Weights of a small transformer language model.
Size: 16 layers, width 64, 2 heads of 32 (1 for keys and values), MLP 256 GELU, vocabulary 25628, 4.02M parameters.
Architecture: LayerNorm before each block, no biases in attention or MLP, untied embeddings, attention and MLP in parallel.
Each number is 128 + 24 x the weight over its row's rms, rounded and kept within 0 to 255. Layers, rows and columns count from 0. Numbers have three digits each. The size before them is the row's rms in percent of the matrix's.

# down: layer 9 MLP down (transposed), 256x64, rms 0.1, rows 201-255, columns 0-31
# up: layer 9 MLP up, 256x64, rms 0.101, rows 202-255, columns 0-31
down201 087:104140145111149121122109144136084071118076076118091104092129135116117144082119112128108128150107
up202 101:094085115125147117114195143142136174126121131099162167124130136127150131098125116087125171152112
down202 088:149147114089133109108138091093106135097113152116150117128114113125138115141101100158113111127087
up203 100:134170158110096109166124164124116147119179117168137145134115145130157111103139158100148175151166
down203 083:113167145154115150167126140134123153126110091126105131098118101098122121080110165092097154107130
up204 102:109120123136142124143153147165151108156065137131143155130137119093141150131156154137103106109082
down204 115:133122086113128091140104100124167146130121110107074111144134115140152170164118124101090163122123
up205 095:103129185124143066105095179129171130124101083135141108123129117145175118153113153109129162145139
down205 082:137168187098144150135155117153140129104104135137116164116152111123088133130116147134142144101158
up206 115:122116134093095150122092141119103160130114103134101065178108147153135121143126115125112093137143
down206 104:145112092106144120107151130121151167115154116121137118100132073087102111117151107157161166136128
up207 098:126070140124131131138180135144116114122088150089119125132132160140130134126156138108111112132138
down207 107:157137137109120146145096124123138128125103129142145132140173151078113158131101148103141160095113
up208 103:118144099072109108109112109108145135131096128144106110151118112120183110145149125154102119111130
down208 106:141134139152142173145113157133094103168092110107166150137134131147062143147124108108130093152101
up209 117:106153160083129143129105122121103111156107160101150138150125153144121131084156135115147136132137
down209 120:125101143147129092108146127124145119149155123134145118095136124113148161114144088072112138121163
up210 092:134136120137143112122119097123119104102107135128169128150104128102099148165165097100155143123125
down210 086:167095149155135167120104131097171132150122143138105092133134134127119134126144145152122150110119
up211 086:112186126076114144152130133143106107140136108117093139141095100153168078095141136134106144140143
down211 091:124091134112129123086130110134151141130147128125144119145129162081112135136103152110150139082116
up212 094:134114161077123135119125083109146104159068124136115145134133109134160139095155170174117115158127
down212 098:141155098163092103123123176169075138110156107111163094140150121123118140118145101128152147092146
up213 096:097146147137113138127131123117107159114142121117130114152107115128187135151173079088129151084111
down213 099:136161147122120094120119131134091110109101123127118135112115141131145127114124054122146115138130
up214 113:115103130082129097167110146110124094138155101150125093126159137105107123080120075073121092132108
down214 112:145132132092155154156140143101152150135081164121096126089145123128129154106137134109108144142129
up215 090:099150083143147178133195112133121114161149106111171107124112147155130114103104117116138115130115
down215 104:133148167117126083110075124133123154127138118130067171140114129094136182162125156118125156137123
up216 090:128157092104142128174153123127135115144141128145132128106113167131075124081171129139137118137107
down216 083:118127143118134169142125137119163122108106129126103151105149136125142142133080158094095142136136
up217 085:124109170138124141139157176130115158133137110135133090077119198164102131172116142156118122108135
down217 077:074137154121170096123113114118164095106130156127123156126118099095154100065132147117123127132138
up218 081:155160133086091105140085125123118106157122150130100138139172143098143125104098071107153145139134
down218 095:099087131207142141146141142116132139112171105137121109107103126126127143159130152163124151128157
up219 098:132064122107153123132103140083148129108149136103148118098158106117125100168159128127125118153130
down219 089:073144158149092123112122094110108114133110106127078142156088119167115095109128122113093115128072
up220 097:142140186158120116105185101124114117154118136122154129115083137136152131120034145130143152090091
down220 105:102097149096144096148120102157139081100158130126159116098130102115147121145142103100143131136173
up221 114:169111124123100106099116154097130118139097149159094131151124152130143119169149145097086149151143
down221 111:134167155131137174130112112114115111126129104158119170094153132167150136108105158101141113155127
up222 098:146135123102141133131092096113122122116109146106147104152172145134130158120105108126075135134144
down222 107:106116079129115091145111074158173083070097124103132118111151133133127121156115134066112125122130
up223 107:128122136115112138156103136068112143143154093120113142129114128143111109113148132142086120173076
down223 104:119137146149135122131128147098118191135149157136153154167136122142130115131141162185084152142118
up224 099:124107194171140164084107113117113129139144131083092137121128150102146158130078084105121127150143
down224 101:141074139105111132109105135116132105151169116170134118145108128098122154103137157129132097134093
up225 084:140127129100139107115149156128104075157153086109086114162093124172139096135152127166087113149172
down225 090:096116117154123176098121105115125106102087156129127163108098147126164122140125124082121112111121
up226 093:130168123142125176114151137115117101139139113139114142113168162172065118136119123118122171121099
down226 099:153112106135147137127165158100128134134097143131116109137125124082147116149120139112124115064175
up227 103:097127159133094128102099095094136142178116084135095178125096115115150103117111139120143078116094
down227 091:107146164099154126125109114139097111166137072177128150109135132132140133133104173120166132092104
up228 104:162164124133120167171105145140117167128143095121122139108116107088114126107124100149125131124131
down228 118:125121142090122094140137141121155125126113145155108112122115120166134191096100106103102122060156
up229 088:092123127151188155129155143101151159089156124128103165126118129115081116115106109115121149145116
down229 096:175121129138131126151148148104152136098149117105123140164162091133142137138104163163140151149090
up230 092:072158130096096120122131133121102109175077111112101143148136138159130133123118138193118132158116
down230 106:126156139120155119142176122088132133125128114148121111138131121106170128119141120089110110130135
up231 098:112156149113111131120149127136147145110145089150108140145110132111170144081143121100101086096142
down231 102:176120116114109097050125155109128097123122124137134166123122155127124104147068156102152137113144
up232 107:160105169118154145173118129133168108140131129068142126136135174132157097113148125172138142157113
down232 107:116156111134141106085100137144113110101130123150143192179144106133136143147140122128150132142144
up233 098:121118088101147127145076147108106118094099144114108168132124113125108109169160086097118143123093
down233 082:086132117100137130100108139142121109156113145136161099133161157129142081130139141101109185143164
up234 080:088147118122142131179116159118134152103145108109145173102120141142140140164137066126129139110093
down234 087:116081189143157132095139119137133112088114104160143119113093114130159119094184126103148106130118
up235 113:096127146099113196144125111124160139136110148086104101101122141117176141084162165144146137102139
down235 125:178107145103129143103160157136118119108139124141122159144150102124109178149155104125131119097125
up236 123:124103137145119173133096104162113103139153118131098087136088066074122170137118133113116154132107
down236 110:101117116076119125151113108144119097114141157106102140088163119117159102148123097110175089118143
up237 118:108116156120169132140140111121101121126133149092096148164121160040114136115143109125118115139110
down237 108:145110075135133092154053121145130165151111094117112174150128134132108135114117086120104119120137
up238 094:095116128096127109125124136095107182161155106146087101143115133151100118142079106144114124157127
down238 088:111113183115104118109141158133123118127149113161113126106158127164103103124077175076086143164151
up239 107:139128093099114112163121129118143166120110165139123159150117072129140112101134140120120156134135
down239 103:113130153119132157059109135100144129135153133155136101136150148118096085108148134112088119103108
up240 086:123117119143100153088149151141114110113160142091159152108128152139150137144120145095074165147139
down240 094:165133148136097157144132130109141177147102160109164089117110144125091143117113150180160123142119
up241 091:161137144171107118081158136107146143102135145154152111139110117161150164117147150135125137132143
down241 078:172174110137089132131147135124101169138105117111121144122103130089149081131123110124098138129114
up242 106:093122144188121161121119110129112145143106125123126193101150125110124131205116130093136144089122
down242 108:122112116120088192121114129117120114153140096115112145104139131136133134127122150094102153131123
up243 089:143145137163105081104096147076124073175147156122099112103103140164128099153119124125131122152122
down243 088:129143152143121166117115120104170147154122153171130151134077157101118150141167176111147154144099
up244 100:152141111131116155140142141107109179141123102120110128154117106132115099095183131102095114133146
down244 113:079123131106131086122141122143088135150098151111107118112149119115125164169172120139130118105110
up245 107:132101171129143102134130121139118116164127124093140162108139146105144115103106149128174121185127
down245 084:125150132144095136134125145072118176126132128094086104149135111112114142112112079150082115104114
up246 093:148069140177164131120098152114143159122134108162151090128097160146154110104111146127153170141126
down246 089:106142113149092152110128160134105150107117134093113109164116145119148137104128149134128098124102
up247 078:145138133104107148114132094122106134119123185137134173135073157099121124164160142173114101104123
down247 092:105105121131153122117124136142108162150169122114087135139125119144128167153142157088127148125103
up248 119:097162201125117143103133111117131125155141144124133083111137112101141129130118133151122126142136
down248 110:127103108074142122079097108119113145130134113141095173156113122158114074099093136150144131115124
up249 109:096136131116104149141093156113114156159128126114100107157132143094147102080094099141113117126116
down249 122:106085109072109160143094113122124149089106120098116102160115136143098105139136118165112146113119
up250 093:134098153151135108093122114092100166139115152092100168101150149105135098178098115152130129135105
down250 092:163130152094136098134106093110119147113152079144142138114178093152119148100130146165083128086113
up251 097:104102130137109137145136130129102088114082146142109148173131126091180124165146084116150093121156
down251 103:159137138110129117129090147096144116137116147164097159124112100148112173122118131124092124134138
up252 114:129108087089147123095123119120104139128113169135147138124127127117157107132158114115114181164088
down252 101:094163149146130119141084104152136091105134136110090127156129145114058129114106138137137089083153
up253 111:092129131165127144124083120111131113151088148117078130192116097130133116138070152128116126126092
down253 119:110122080136120109126114138126129126146093151110137110097114123132097091141163108163125132097175
up254 086:141098084151160092134142121116129169079122155129129106086080141125133092160148111150113166122115
down254 095:195099121098133171092129098106113148147117117134159175094139149129157114092170137086142126120097
up255 099:127156158139173148112140094111119110129140123080119128121085155074086122131140092133154105143167
down255 110:126126121112103112161056123116129146164136111129161138134137126141146133129129180109121124125066